Each number is 128 + 24 x the weight over its row's rms, rounded and kept within 0 to 255. Layers, rows and columns count from 0. The size above them is the row's rms in percent of the matrix's.

# layer 11 MLP down, 256x704, rms 0.0833, rows 158-235, columns 352-439
size [ 98 102  99  97  98  98  95 101  99 103 100 105  99 103  99  98  98 104  96 109 100  97  99 100 101  96  98  98  95  97 108 105  95  95  99  96  99 100 104  98 101 102  99 101 100 100  97 104  98 104  99  98 102  98  99  96 101 102 111 104  99 100  98 100  98  95  99  97 103  97 100  98  98 100  97  99 100  99]
[[157 141 125  84 139 100 115 118 115 100 164 145 125 170 171 119 123 121 188  93 102 135 105 141 139 117 126  96 110 144 140 112 134 103 152 109 154 110 121 127 140  89 111 147 110  96 127 110  81 134  95 120 121 147 110 149 139 142 135 148 169 144 145 115  81 141  98 141  95 144 132 135 117  87 144 117 128 127 137 111 113 138 116 128 124 124 111 125]
 [162 140 115 128  88 134 143 128 153 157 105 107 120 128 114  94 161 121 148 118 165 172 107 134 123 167 174 123 117 126 109 109  80 140 152 158 132 152 104 147 103 111 111 138 117 119 152 109 147 106 148 166 117 156 149 165 127 163 159 117 132 136 109 120 122 176  87 145 165 149 150 147  87 120  84  94 125 112 146  92 135 152  98 135 143 147 145 112]
 [ 94 164 164 143 141  95 147 123 160 139 145 159 121 156 126 141  82 112 142 158  91 106 109 166 135 127 113 116  88 122 146 110 140 126 117  84 131 103 134 141 138 110 116 104 117 106 126  99 155 135 148 123 120 107 136 115 116 142 173 136 133 162 156 115 169 129  91 105 148 117 124 125 144 137 128 131 143  91 118  91 113 169 146 141 140 121 165  99]
 [ 63 120 121 100 158 149 116 134 135  99 147 165 143 125 104 106 167 120 139 150 170 120 102 115 112 134 130 131 139 131 148 107 114 149 147  92 122  52  94 119 165 113 137 119 129 167 102  60 137 141 145 152  83 134 125 133 141 121 128 132 101 161 102  95 160 132 120 200 134 165 186 131 171 117 133 135  92 145  73 108 125 125 169 113 148 128 140 103]
 [168 123 115 111 145 176 120 113 146 145 136 142 104  84 108 108 153 138 108 122 121 118 142 140 135 148 106 116 138 177 105 113 117 152 106 170 119 120 114 143 117 154 117 123  78 120 150 139 128 117 111 134 128 142 173 124 148  99  86 138 110 145 138 107 122 138 117 113 146 117 124 190 115 142 167 120 174 130 140 115 110 138 131 125 125 122 144 101]
 [125 130 123  87 116 149 125 173 153 117 146 131 127 143 126 112  89 135 160 133 100 161 143 118 114 145 156 166 107  85 150 150 169  91  82 137 111 128 129 109 145 118 113  70 134 147 128 159 155  87 128 168 111 116 108 110 143 123 111 147 126 164 100 104 111 130 120  70 137 107 139 121 173 112  97 127 177 149  71 110 124 156  81 116 139 113 137 119]
 [105 147 110 124 120 138  99  96 173 107 100 146 127 178 131 158 135 134 149 189 127 178 109 141 118  97 117 121 103 139 139 117 117 129 123 151 115 100 107 142  98 125 124 134 121 133  95 138 142 175 129 145 128 144 100 120 116 122 121 115 133 195 146 118 128  99  89 108 135 130 132 172 125 149 160 114 132 126 111 117 132 115 152 103 108 112 113 163]
 [149 142  79 182 133 121 144 135  86 103  83 110 118  83 113 153  88 130 106 105 149 146 108 115 173 131  96 157 110 107 165 111 149 142 133 107 157  98 144 102 125 137 113  66  99 116  66 108 162 123 152 115 179 163 113 102 185 111 135 139 109 123 103 129 135 106 123 125 179 121 152 125 169 184 135  99  72 152 164 121  98 106  62 129 121 155  92 129]
 [137 136 144 134 152 147 132 115 111 126  91  76 138  85 143 125 127 132 162 140 146  70 122 105 137 101 127 142 106 144 148 124 116 146 121 150 114 170  98 111 153 146 129 175 142 137 158 125  55 171 145 153  96 112 126  91 119 120 146 139 138 141 108 142 129 140 119 139 140 147 164 187 164 123 132 156 141 114 145 120 132  93 132 106 113  97  69 124]
 [130 125 161 139 120 139 136 107  93 137 101  95 144 129  88 132 170 128 123 141 107  90 122 131 118  97 104 168 127 117  90 115 133 128 122 166  98 122 125 104 133 161 123 166  84 173 143 139 121 156  87 188 149  65 127 157 156 116 133 140 106 149 132 114 146 120 156 166 175 168 147 125 163 112 136 118 171 110 192 128 171 118 149 141  84 138 136 137]
 [108 121 147 100 115 102 122  96 130 177 128 108 150 104  90 184  76 111 160 117 105 134 132 178  94 155 106 158  99 159 126 105 134  88 110 115 116 157 168 140 133 149 129 140  62 132 105 174 157 118 140 122 111 106 151 129 145 107  86 114 120 141 126 172 137 142 146 137  98 136 176 133 135  96 188 152 111 133 108 153 111 106 114 142  97 126 107 130]
 [127 128 106 127 144 115 130 114 121 121 139 102 134 101 113 139 133 116 101 137 125 156 142  97 162 130 171  95 110 137 101 159 133 126 124 123 152 125 125 144 102 104 139 106 149 106  93 102 110 143 118 151 112 167  68 134 120 127  99 107 123 127 105 139 134 132 121 140  98 157 130  79  86 182 153 128 119 140 112 137  84 143  91 149  90 127 154 132]
 [ 87 151 169 108 150 158 135 110 122 141 165 108  76 150 135 118 137 144 186 143 150 117 110 103 126 147 115 113 101 130 144 142 131 134 155 143 146 147 124 170  89 130 127 136 124 190 140 143 136  98 111 118 132 155  92 129 139 148 110  97 125 154 125 115 167 169 120 185 105 108 118  70 149 137 109 138 140 112 150 117 121 120 112 124 183 119 158 116]
 [116 134 103 125 145 133 101 120 137 118 118 142 126 176 146 126 146 142 150  99 135 160 154 101 156 108 137 137 142 143 122  98 120 150 154 104 119 147 150 138 111  99 118 129 164 193 140 129 102 142 136  99  94 138 142 159  98 152 153 129 115 146 102 125 133 134 126  95 152 143 105 162 132 106 166 180 178 149 108 142 126 105  66 111  97 130 103 152]
 [152 153 157 103 142 132 135 118 120 125 158 114 113 143 126 139 106 136 107  96 110 105 143 122 140  86 143 102 158 121 156 123 151 111 140 109 163 124 181 146 136 172  98 154 121 100 147  98 127 105 115 166  88 132 144 158 141 167 129 142 131 118 142  82 103 135 113 151 121 147 113 128  99 137  86 161 122 105 128 125 153 128 148  95 104 145 126  95]
 [176 156 127 131 103  83 104 104 132  98 141  95 153 156 115 159 133 103 123 145 104 164 105 117 147 124 133 101 133 133 153 133 105 136 115 109 149 120 123  81 105 116  87 125 144 134 168  96 144 129 143 136 104 131 138 164  91 159 132 164 121 114 132 122 107 108 156 146 109 114 111 151 107 108 119 133 158 138 136 156 128 144  89 123 148 118 113 151]
 [112 160 157 114 190 139  99 121 111 124 161 149 113  88 197  94 124 152 157 117  81 116 167 138 137 121 117 154 111 110 103 147 134 113  96  97 138 192 103 144 134 118 113 140 107  92  88  90 161 120 143 125 148 115 124 119 142  97 161  97 114 143 103 162 134  98 130 132 123 123 113 147 109 136 144 128 134 137 110 130 182 120  69 113  73 142 103 122]
 [106 136 140 126 126 148 104  95 173 149 152 143 105 147 102  85 111 106  99 112 143 145  86 140 121 148 129 119  96 137 145  96 113 175 167 123  66  98 189 106 153  76  97 126 133 125 153  99 110 146  97 143 150 114 120 116 156  82  95 135 130 161 189 107 107  87 113 104 105 133  85 133 101 109 115 132 146 161 120 110 148 148 168 132 161 120 137 149]
 [118 153 124 164 134 128 127 151 130 122  93 170 116 142 103 127 141 134 134 130 141  96 151 139  87 128 101 148 109 115 129  87  88  98 125 145 184 100 152 105 128 141 126 121 161 141 164 128 134 146 104 142 176 112 128 121 136 119 143 152  96 129 155 116 121 145 181 146  98 104  74 152 135 128 100 185 121 127 117 141 112  95 136  84 146 144 125 130]
 [116  97  85 134 134 129 132  94 155 135 161 140 126 104 126 143 136 140 160 149 121 154 113 112 177 144 144 118  92 125 140 101 111 113 136 142 149 128 134  98 136 122 132  93 118 165 143 123 125 167 126 162 170 156 126 166 127 124 115 154 134 130  93 132 131 140 135 103 107  98 119 128 135  66 147 107 127 126 147 120 140 100 153 125 139 105  82 134]
 [109 132 105  73  67 157 113 118 168 141 122 125 101 148 154 125 151 161 132 134 130 116 128 160 115 113 137  98 110 107  85 172 114 126 138 154 108 122 131 177 143 122 119 143 152 105 138 114 128 141  88 119 122 144 126  83 140 130 135 121 139 137 141 135 144 120 117 138  94 100  90 144 102 135  92  94 112 123 114  96 154 113 132 127 135 113 139 140]
 [147  94 150 151 103 108 103 126 164 125 159  98 115 103 128 136 129 105 117  91 121 138 159 138  87 172 150 165 114 129 158 136  97 119 106 126 113 135  87 130 106  98 125  89 163 132  84  97 141 114 134  54  86 132 123 145 130 134 116 125 150 163 121 163 159 102 178 112 149 133 165 136 113 142 159 144  71 113 127 130  79 132 120 118 167 157 171 139]
 [ 99 167 132 115  99  90  88 138 123 149  82 152 132 137  66  90 100 114 121 135 123  91 173 106 105 175 142 112 147 111  99 109 131 123 120 111 142 118 142 136 115 109 107 141 134 115 115 157  95 138 127 154 144 135 114 141 122 133 131 148 114  65 151  89 115 119  92 141 120  75  88 104 127 112 121 123 132 119  69 118 165  93 159 125 163 138  71  92]
 [128 154 144 120 132 106 141 114 165 126 142 114 100 151 147 154 135 129 103 108 122 135 153  92 105 194 131 125  92 181 105 136 148 138 123 162  90 112 136  96 130 146 124 162 144 136 151 153 115 163 122  92 154 136 148 137 137 110 150 150 136 140 127  98 100 140 110 134 102 106 122  88 106 124  65 161 153 119  90 118  99 141 129 111 125 138 160 100]
 [105 114 132 145 103 155 162 122 100 110  90 132 107 101 103 101 123 146 142 138 128 130 133 145 117 127 112  98 144 106 136  98 120 138 102  97 110 202 138 134 144 132 102 120  83 137 139 109 154 145  85 167 135 137 110 132 135 146 111 126 130 149 112 114 133 114 103 110  91  95 108 109 117 148  98 127 126 178 140 132 126 167 146 128 108 105 125 133]
 [153 158 148 133 167 135 105 140 117 115 128 140 127 112 165 157 108 144  94 133 115 170 150 143 157 123 162 107 166  94 144 133 102 123 126 111 107 118 177 110 142 172 151 118 112 124 130  73 116 104 133 126 127 135 122 198 134 134 151 108 122 133 158 136  87 129 119 134 143 111 130 118 125 114 162 120 157  94  85 147  90 139 136 106  85  88 168 127]
 [ 99 141  92 165  88 141 108  87 124  95 116 123 148  98 171 160 120 152 132 123 163  68 157 126 155 106 121 102 132 104  81 141 115 128 176 173 126 161 101 154 145  92 100 148 168 119  78  80  71 136 139 109 135 153 156 125 132 105 109 106 115 102 124 132  86 138  78 173 143 122 123 124 113 150 118 179 149 136 124 146 128 132 142 136 117 144 138 128]
 [135 150 129 129 124  97 125 144 131 171 159 145 114 130 120 153 139  97 100 119 142 128 151 157 152  87 156  99 111 170 174 106 145 153 118  78 141 162 109 101 144  85 129 112 162 132 103 133 158 130  90 136 109 161 146 175  90 119 116 127 162 114 115 127 110 115 160 148 110 129 154 134 124 135 149 109 165 166 131 110 131 169 104  80 134 110 120 114]
 [134 147 130 137 162  84 170 109  85 165 133 150 102 130 155 121 116 121 128 160 128 109 126 142 126 116 118 127 158 182 166 121 125 122 122 119 112 125 189 162 158 110 174  42 102 165  82 122 124 125 142 138 182 109 142 121 107 145 104 115 114  92 138  75 121 126 122 130 135  65  93 145 113 132 104 132 135 152 131 114 150 153  86 116 104 152 163 100]
 [129  63 125 105  83 105 169 133 146 119 138 124 108 126 146 150  75 138 140 163 110 100 110 109  99 146  98 161 107 113  79 141  75 146  77 118 134 155 116 141 145 165 151 135 142 120  82 163 150 155 129 119 144 140 112 133 133 141 128 120 149 115 176 115 109 115 140 115 108 110  87 116  96  93 174 136 126 157 136 120 108 108 136 170 143 130 136 111]
 [116 114 129 147 141  90  88 162 126 108 147 130 119 119 157 158 140 120 140 133 127 130 101 117 143 107 124 148 103  86 152 146 108 133 129 154 123  87 132 151 104 110 103 111 150 100 104 128 150  97 132 157  93  96 135 154 116 120 142 131 122 189 147 150 119 126 115 131 118 122  93  99 130 150 117 116  52  99 119 153 164 142  93 144  92  80 116 124]
 [146 131 145 135 116 141 150 132 115 177  91 115 159 158 145  78 185  99  95 126  78 105 121 105 157 125  86 105  87 135 150 162 139 123 115  93 114 136 133 146  99 150 160 111 138 144 153 110 108 157 119 131 131 108 153 102 122 118  93 122 152 101 165 129 149  83 170 127 121 100  77 169 142  98 121 150 160 148 113 121 135 158 131 140 155 158 115 117]
 [135 170 105 118 113 157 148 109 118  88 144 116 138 174 105 148  73 112  98 161 138 116 115 128 154 141  98 176 176 125 147 145 125 102 118 171 130  77 151 103 119 110 115 163 116 137 116 119 108 127 154 204 142 116  92 122 159 121  96 141 119  96 108 119 133 170 126 173 119 122  90 132  99 104 146 130 135 154 173 138 126  72  88 115 139 135 109  99]
 [197  87 154 125 118  77 159 140 122 105  94 122  92 126 147 135 152 150 150 121 171 122 155 106 115  80 122 142 123 158 126 143 128 107 128 111 126 123 120 108 138 112 160 102 170 100 102 138 105  89  96 130 177 126 148 151 127 101 100 119 107 172 134  85 112 145 136 166 129 109 141  94 145 178 128 155 144 121 135 162 126 154 129 156 156 161 117 185]
 [158 167 123 112 133 101 121  95 112 142 118 134 184 133 155 153 154 155  95 134 142 136 175 162 130  86 148  61 138 144 138 136 182 116 167 146 113 140 133 133  74 155  77 141 136 127 159 137 183 147 118 138 141 139 129 103 154 123 121 114 122 107 142 137 117 108  96 144 142 160 101 100 149 116 118 134  93 135 155 142 109 135 133 166 109 123 118 139]
 [123  90 140 115 140 184 112  94 173 114 116 121 156 147 163 158 145 129 104 110 169  99 130 188  98  95 129 116 158 122 123 106 110 129  82 148 160 170 117 136 116 128 107 114 136 110 141 120 123 195 100 143  79 135 161 139 156 170 119 127 134 132  86 113  92 121 132 160 147 153  92 133 144 102  96 123 133 111 122 115 144 137 128 163 124  96  86 113]
 [130 135 131 124 102 120 159 122 153 157 127 113 110 122 140 119 141 124 149 128 136 105 160 146  95 154 120 153 106 119 140  54 110 150  99 109  96 104 108 112 130 108 114  75 137 147 125 109 150 111 119 171 126 144 139 154 129 128 123 151 108 132 120  99 135 146 122 148 111 149 131 158 100 122 130 157  92 140 161 138 138 119 163 130 134 143 119 147]
 [114 145 161 140 174  96 118 162 110 169 106 100  99  89 113  93 117 110 143 175 156 116 152 177  94 153 128 119 161 137 150 122 159 131 109 109 117 137 113 144  87 135 104 135  82 160  93 109 136 157 100 142 148 102 136 129 121  97 124 119 172 149 135 161 170 151  67 138 146 160 114 101 127 113 134  85 121 101 115 115  63 105 174 130 163 145 173  99]
 [160 138 129 119 110 134 121 112 158 153 144 142 130 158 132 125 114 144 142 110 126  81 112 129 120 137 147 100 135 118  99 123 107 117 134 136 108 141 108 139 135 154 145 136 169 105 106  98 125 140 131 164 120 143 148 120 127 137 133 104 174 140  88 131  94 108 125 106 161 102 129 123 162 125 127  97 132 122 146 189 140 130 144 115 121  79 128 116]
 [169 135 129 152 116  87 118 149 140 134 126  85 136 146  68 133 157 168 128 138 129 146 107 115 119 148 156 130 107 151 124 136 155 108 110 140  98  87 109 110 121 128 139 156 116 121 163 124 104 181  99 146 171 151 160 142 159  93 162 142  91 135  97  84 141 128 155 177 128 102 126 128  99 193 133  82 144 147  87 116 102  91 101 104 135 132 123 104]
 [174 123 139 143 132 106 137 154 116 172 170 137 127 130 158 147 137 157 125  99 125 110 116 138 178 149 105 109 133  88 149 120 111 148 125 134 100  90 108  76 150 114 161 115 138 113 118 108 135 128 145 126 169 125 105 115 111 150 164 145 104 118 112 165 126 116 138 151 118  92 116 113 108 177 109 110 116 108 124 161 113 177 121 134 124 118 154 128]
 [157 119 119 138 151  89 153 125 158 120  76 120 119 125 135 117 143 156 158  95  88 146 125 169  79 167 166 130 127 145 147 138 135 143 162 103 114 106 119  87 141 134 125 147 104 112 128 150 121 107 173 127 162 134 121 110 123 116 142 142 135 133 141 128 130  99 125 113 162 147 120 154  88 140  86 138 116 116 117 153  62 133 172 151 113 110 135 176]
 [197 166 149  93 127 130 118 158 104 167 142 135 181 140  95 145 121 104 108 105 109 137 108  84 128 119 100 151  68 138 115 109 107 153 152 126 151 141 103 116 125 153 161 119  84 106 106  94 142 120 128 174 123 139 144 119  99 117 129  93 111 110 144 156 134 130 156 117 155 148 115 145 124 107 119 104 104 119 130 135 146 123 142 106 191 107 108 109]
 [125  95 130 104 142 129 159 135 116  98 115 158 101 127 120 165  85 163 158 142  98 101 130 110 117 128 131 143 147 152 113 148 150 151 100 139 118 143 126 137 108 181 127 130 122 159 174 116 117 135 165  80 159 120 146  79 121 106 146 139 112 123 115 116 122 178 156 116 116 148 109 128 141 150 103 124 115 144 131 162  90 111 119 100 147 131 166  84]
 [125 148 121 102 183 117 117 107 198 143 119 146 129 138 125 103 144 115 117 117 127 116 145 147 140 166 130 153 115 112 156 152 147 150 113  96  95 124 153 133 119  90 156 128 138 115 118  82 120 154 111 145 115 163 140 116 117 174 180 137 158 102 144 119 135 160 134  89 139 145 121 109  78 122 198 134 134 128  94  98 135  90 117 111 100 121 109 122]
 [134 115 120 131 143 141 110  84 128 143 170 162 106 131 142 130 134 152 129 126 128 163 112 129 120 105 143  73 177  90 139 138  85  97 101 174 120 127 107 134 113 116 127 105 138 147  70 174 180 168 123 147 158 104 146 179 142 144 101 161 128 118 139 109 118 120  77 202 104 178 130  98 134  79 163 146 156 119 122 115 113 105 118 127 128 133 138 153]
 [139 161 118 144 125 139 116 136 138 120 117 101 106 123 137 140 198 114  95 171 156 115 126 175 133 134 154 100  98 150  99 153 107  91 124 158 154 114 142 126 139 136 104 159 150  98  91 146 122 120 149 152 110 128 133 149 115 107 176 118 138 161 110 143 119 121 166 149  77 141 160 127 124 141 139 157 144  71 138 134 119 145 106  92 115 111 169 124]
 [133 138 134 169 143 124 156 135 124 186 138 142 143 139 122 126 109 119 110 127 131 145 142 145 152 147 150 133 139 121 139 125 132 138 114 106 136 134 132 102 115 198 161 166 123 112 111 157  98 163 122 126  87 135 120 105 142 127 120 117 140 156 121 170 159 158 114 103 110 120 135 124 132 145 129 135 119 124 165 139 102 165 102 129 127 104 179 169]
 [137 129  97 134 124  81 146 121 130 104 111 118 152 139 137 135 113 166 156  81 133 107 106 133 171 141 137  89  94  94 112 101 113 166 110 101 195 146  86  93 163 100 142 130 111 117 137 105 106 151 114 151 146 134 137 133 118 126  99 145 127 137 136  90 164 128 136  87 122 151 140 110 114 100 141 147  99 125 147 140 147 175 154 131 159 138 117 119]
 [155 146 173 139 122 160 151 148 116 137 118 116 154 116 119 155 122 140 150 121 154 152 105 130 124 149 143 110 156 134 100 129 179 151 177 123 133 113  63 115 155 129 133  94 145 166 123 160  84 121 131 164 139 135 130 157 113 150 133 130 112 120  91 124 119 173 135 145 114 152 111 170  92 108 138 151 127 171 107 125 135 130 126 177 116 138 134 104]
 [ 99 156 143 124 147 131 147 132 162 165 146 151 129  85 144  69 123 115  85 114 127 136 132 106 114 139  96  96 125 130 121 118 142 149 126 126 102 126 124 148 143 141  98 149 117 120 113 127 154  85 116 128  91 125 111 155 107 119 133 141 163 153 143 159  99 122 105 152 111 120 128 117 159 130 134 141 157 108 130 119 112 157 111 126 125 137  91 122]
 [148 160 147 111 117 147  80 162 114  46 110  94 152 109 169 140 111 179 160 105 138 115 140  99 172  88 141 129 151 131 100 130 106 123 114 147 112 170 121  93 128 123  97 118 175  87 152 159 130 179 132 148 139 138 151 130 127 120 127 125 184 146 102 161 153 135 179  98  87 127 140  67 116 117 177 149 140 146 117  90 132 111 132 136 107 110 130 167]
 [184 163 143 139 151 149 121 139 106 110 125 147 157 126 169  89 113 128 155 149 100 134 108 106 188 159 104 119  79 135 125  99 129 139 146 129 122  99 119 142 128 103 170 111 106 109 189 115 114 127 169 145 121 144 139 130 144 142 142 151  92 111 103 105 104 147 130 103 113 127 143 118 155 132 145 151  98  82 132 133 140 132 116 114 136 118  91  97]
 [134 144 123 183 121  79 138 148 135 121 112 112 151  96 123 125 117 108 180 115 111 131 107 161 137 154 120 158 105 145 123  85 131 185 139 158 139 149 151 136 169 121 139 134 136 119 114 138 140 141 123 124 176 123 126 146 120 174 115 109 131 106 133 119 157 136 112 168 135 137 120 117 152 120 137  80 126 185 123 128  97 110 117 152 188 147 153 128]
 [157 112 101 105 184 129  79 129 120 132 122 151 153 126 154 140 112 122 152  79 142 150 133 147 129 177  96 156 147 111 117 154 152  96  86 135 148 104 120 105 131 141 109  98 101 133 110  96 141 173 101 154 139 112 104 149 134 143 181 126  92 122 143 169 138 133 100 155  90 142  82 117 137 108 128 124  91 146  99 157 165 124 111 110 137 114 127 136]
 [161 139 137 130 152 135 123 133 115  83 122 113 155 143 151 137 121 140 103 105 150 134 123 156 130 118 172 109 100 117 160 128 123 149 125 112 142 157 128  88 109 118 134 114 147 134 102  88  98 141 163 149 138 119 169 112 139 132 117 109 130 121 120  98 162  99 151 115 136 132  92 127 111  89  96 130 163 113 126 152 128 123 104 121 147 122 124 105]
 [150 121 116  87 132 160 126 146 103  53 111 135 148 102 118 128 110 130 117 149 122 164 109 180 104 125 152 115 136 119 131 125  84 132 115 129 151 124 125 148 120 123 140 145 102 150 109 115 169 167 157 158 123 138 137 129 111 144 147 145 166 118 116 140 142  99 133 107 133 137 104  92 166 159  81 115 124 160 183 144 160 109 108 106  75 104 148 142]
 [136 123 143 115 171  65 129 134 100 131 123 113 111  76 156 108 114 134 108 105 129  91 145 103 105  53  80 139 107  95  94 135 107 195 116 135 153 131 148 127 136 136 128  91  81 141 124 124 123 104 127 127 140 122 123 114 142 149 159 136 129 105 167 106 140 135 110 108 169 155 129 107 101 123 124 127 139 116 151 148 150 122 130 132 176 146 150 132]
 [138 100  87  96 109 112 141  87 178 121 125 121 112 149 150 120 103 146 182 144 129 122 168 141 146 111 125  83 128  75 174 144 148  84 134 145 143 117 160 148 146 135 115 121 159  99 120 120 112 141  98 108 115 170  99 127 115 127 145 161 131 106 102  96 142 184 145  87 177 106 116 124 139 141 125 138 118 134 163 128 119 102 107 151 105  96 158 128]
 [130 111 124 115 131 110 112 117 134 104 115 117 121 126 159 100 146 127 113 107 112 127 103 145 173  67 107  83 112  87 111 109  83 137 127 166 143 107  81 157 143 134 127 110 141  86 118 156 115  44 111 123 126  94 135 107  83  99 145 142 152 163 127 148 123 167 144 116 119 101 138 102 160  96 142 136 180 136 121  96  69 120 135 147 110 143 111 146]
 [140 121 131 116 127 138 106 138 109  87  84 132 106 105 111 125 116 127 104 182 127 136 145  64 168 117 140 114 200 179  89 122 106 131 116 131 101 143 143 185 139  87 149 113  82 153 126 180 128  79  81 133 119 138 115 149 107 133 150 174 147 135 121 109 128 107 162 109 107 116 163  88 181 116 125 103 146 137 129 136 134 167 129 102 136  98 140 136]
 [156 145  90 158 116 156  69 149 139 134 106 152 152 135 104 107 108 125  98 116 127 145 112 149 161 145 137  91 101 120 135 111 130 129 137 152 144 132 108 106 149 157 107 120 150 123 131 149 107 131 110 122 122 140 165  95 140 116  99 116 131 128 112 168 127  99 110 126 156 132 108  98 142 135 103 139 171 115 151 136 133 154 131 122 157 136 110 171]
 [137  93  94 169 119 140 110 129 114 123 102 156 160 124 142 109 165 125  91 106 116 151 152 135 115 135 138 165 139 199 105 123 167 132 127 112  96 189 133 114 124 120  89 107 116 130 127 143 168 134 160 148 113 113 140 117 142 113 125 136 109 121 149  92 157 114  90 136 165 168 128  96  84 130 141  87  91 118  89 160 140 120 144 107 136  90 111 168]
 [145 124 114 101 144  80 129 125 151 164 123 113 159 151 120 155 161 133 125 107 152 177 118 126 124 146 119 153 120  97 155 132 164 106 155  84 123 148  56 139 146 155 157 141 117 171 140 132 119 138  87 142 154 151 130  93 117 135 116 131 146 137 146 126 141 100  98 152 161 119 116 167 106 144 135  82  97 146 111  91 104 132 131 107 113 107 112 137]
 [196 151 136 143 111 129 142 164 122 131 128 107 108 132 178 106 118 125 165 127 138 112 119 121 127 122 113 113 131 138  91 161 145 153 128 129 143  98 139 125 137 150 111 194 149 111  95 148 152 117 143 124 177  91 132 130 112 151 101 111 111 122 164 148 137 113 173 152 143  92 114  85 165 147 101 140 188 105  94 136 134 162 171 125 145 148 146 129]
 [100  96 161  92 127 141 154  99 148  96 110 123 181 121 108 161 163 141 132 109 151 131 117 104 122 136 111 125 134 104 120 108 156 119 108 136 128 147 151 124 154 112 156  71 140 133 134 130 167 120 161 136 154 137  92 189 148 102 124  98 160 104 134 118 117 132 166 195 140 100 112 134 142 136  75  97 120 118 125  96 143 145 140 137 134 109 135 146]
 [142 160 154 158 102 114 114 157 121 148  96 135 135 115 123 130 119 148 127 119 131  94 143 121 104  94 120 121 133 122 166 122 144 134 151 117 131 105 108 147 129  86  78 121 144 127 123 158 177 107 144 110 136 124 132 139  76 138 117  96 171 100 109 142 117 157 150 110 155 129  81 130 155 104  62 119 123 185 145 192 145 115 121  84 152  68 113 133]
 [124 138 118 123 138 147 102 112 114 126 147 172 115 109  84 108 132 117 155 177 152 147 113 166 130 148 109 172 124 142 119 131 101  86 150 126 145  97 125 138 128 141 125 120 140  98  73 154 123 150 131 101 113 115 120 122 149 134 135 123 142  96 162  98 117 145 136 133 124 110  79 165 126 154 172  80 107 124 112 110  90 131  81 132 132 159 138 153]
 [118 107 120 162 116 132 150 107 116 134 133 145 125 106 168 146 109 116  92 125 109 158 158  90 127 136 182 156  88 151 116 142  99 116 129 158 159 154 125 174 110 164 138 127 122 141 102 145 120 129 117 108 132 127 109 120 131  97 137 171 130 151 104 132 158 153 129 144 145 160 106 144  97 177 121 124 124 123 150 127 120 132  82 114 140 159 114 136]
 [135 138 116 109 174  81 118 158 113 116 117 113 102 146  94 152 136 147 135 140 101 143  97 118 162 148 135  89 105 194 148 119 150  87 106 155 122 136 152 140 128 162 114 161 108 110  73 111 148 146 154 135 101 136 190 142 102  75 104 128 145 140 148 156 122  91 136 142 123 159 141 117 102 119 130 151 155  92 129 129 129 130 141 113 132  91  93 117]
 [115 154 152 153 156 176 165 122 183 140 135 122  85 140  95 118 170 131 114 106 111 130 137 130  76 119 114 115 100 107 138 130 124 150 139 121 150 146 164  87 130 152 111 145 160 140 175 109 105 123 131 169 149 133 143  99 116  92 119 133 169 184 118 104 105 146 109 153 102 126 134 124  99 112 149 134 113 117 154 145 132 156 119 108 133 148 146 145]
 [170 176  92 155 120 119 140 132  96 124 140 101 157 117 144 104 136 120  97 130 116 128 152 133 121 147 165  80 114 154 138 147 103 109 145 120 143 148 132 141 113 122  99 115 119 111 114 116  98 109 112 143  88 153 120 139 142 118 193 112 169  90 153 126 131 178 142 132 173 148 123 157 113 126 149 149 137 106 116 151 116 134 133  96 114 143 114  90]
 [112 139  93 120 116  91 102 111 108 117 118 134 146  99 128 155 186 152 209  91 144 115 127 110 139 179 111 113 143 175 112 171 131 132  99  94 135 147 113 138 131 114 131 128 114  90 136 130 131 118 151 130 139 149 145 129 132 161 122 112 101 115 140 148 125 147 144 120 143 110 174 154 116 126 101 182 153 117 125 153 113 185 129 109  79 148 164 172]
 [109 120 143 149 145 102 141  96 159 152 116 202  96 151 171 109 131 143 110 129 120 140 107 107 123  92 162 119 121  97 129 143 147 112 117 166 150 151 122 139 127 130 139 110 138 122 136  99 116 115 101 150 116 126 145  99 127 131 155 119 140 123 154 110 122 123 165 149 152 152 154 167 140 116 118 138 129 120 145  83 129 135 123  98 117 132 152 116]
 [166 145 128  75 144 125 145  95 140 190 158  90 128 169 113 136 128 107 155 144 171 145 111 142 169 129 137 131 118 129 133 159 147  97 123 115 166  99 126 194  91 123 132 123 142  98  80 101  95 120 139 105 122 153  98 117 150 142 152 139 116 131 130 163 131 164 115 115  69 161 154 122 106  94 154 151 115 106 131 165 132 110 114 108 146 125  75 152]
 [ 98 108 141 136 200 206 150 132 113 154  84 101 120  97 160 132 129 119 124 138 133 114 151 121 145 164 142 120 130 142 146 153 117 157 184 121  90 131 163  86 123 151 108 159 119 143 174 102  95 115 123 114 128 106 140 119 150 142 122 156 120 105 144 158 131 144 144 136  97 100 110 155 123 118 102 167 126 123 134 127 161 133 116 143 134 137 129 152]
 [108 157 131 169 143 126 132 158 138  86 123 125 101  95 119 110  90 160 120 146 147 152  97 160  97 153 119 132 107 152 122 157 102  72 146 139 127 101 137 137 144 127 115 160 143 150 105 129 126 135 118 155 119 130 112 111  96 104 127 138 156 125 140 104 142  74 149 146 116 130 130 140  68 148 104 125 167 132  86 142 134 143 126 118 139 136 118 182]
 [109 146 154 157 122  90 148 109  91 110 114 120 148 125 102 113 102 149 144 136 100 163 142 144 113 130 117 124 127 169 159 161 113 110 139 133 132 110 116 118 166 192 126 139 140 109 196 120 144 124 155 107  93 149 175 103 131 123 140 111 105 125 152 109 133 151 155 153 100 116 128 112 142  88  86 138 168 150 130 122  88 133  90 147 137 121 147 109]]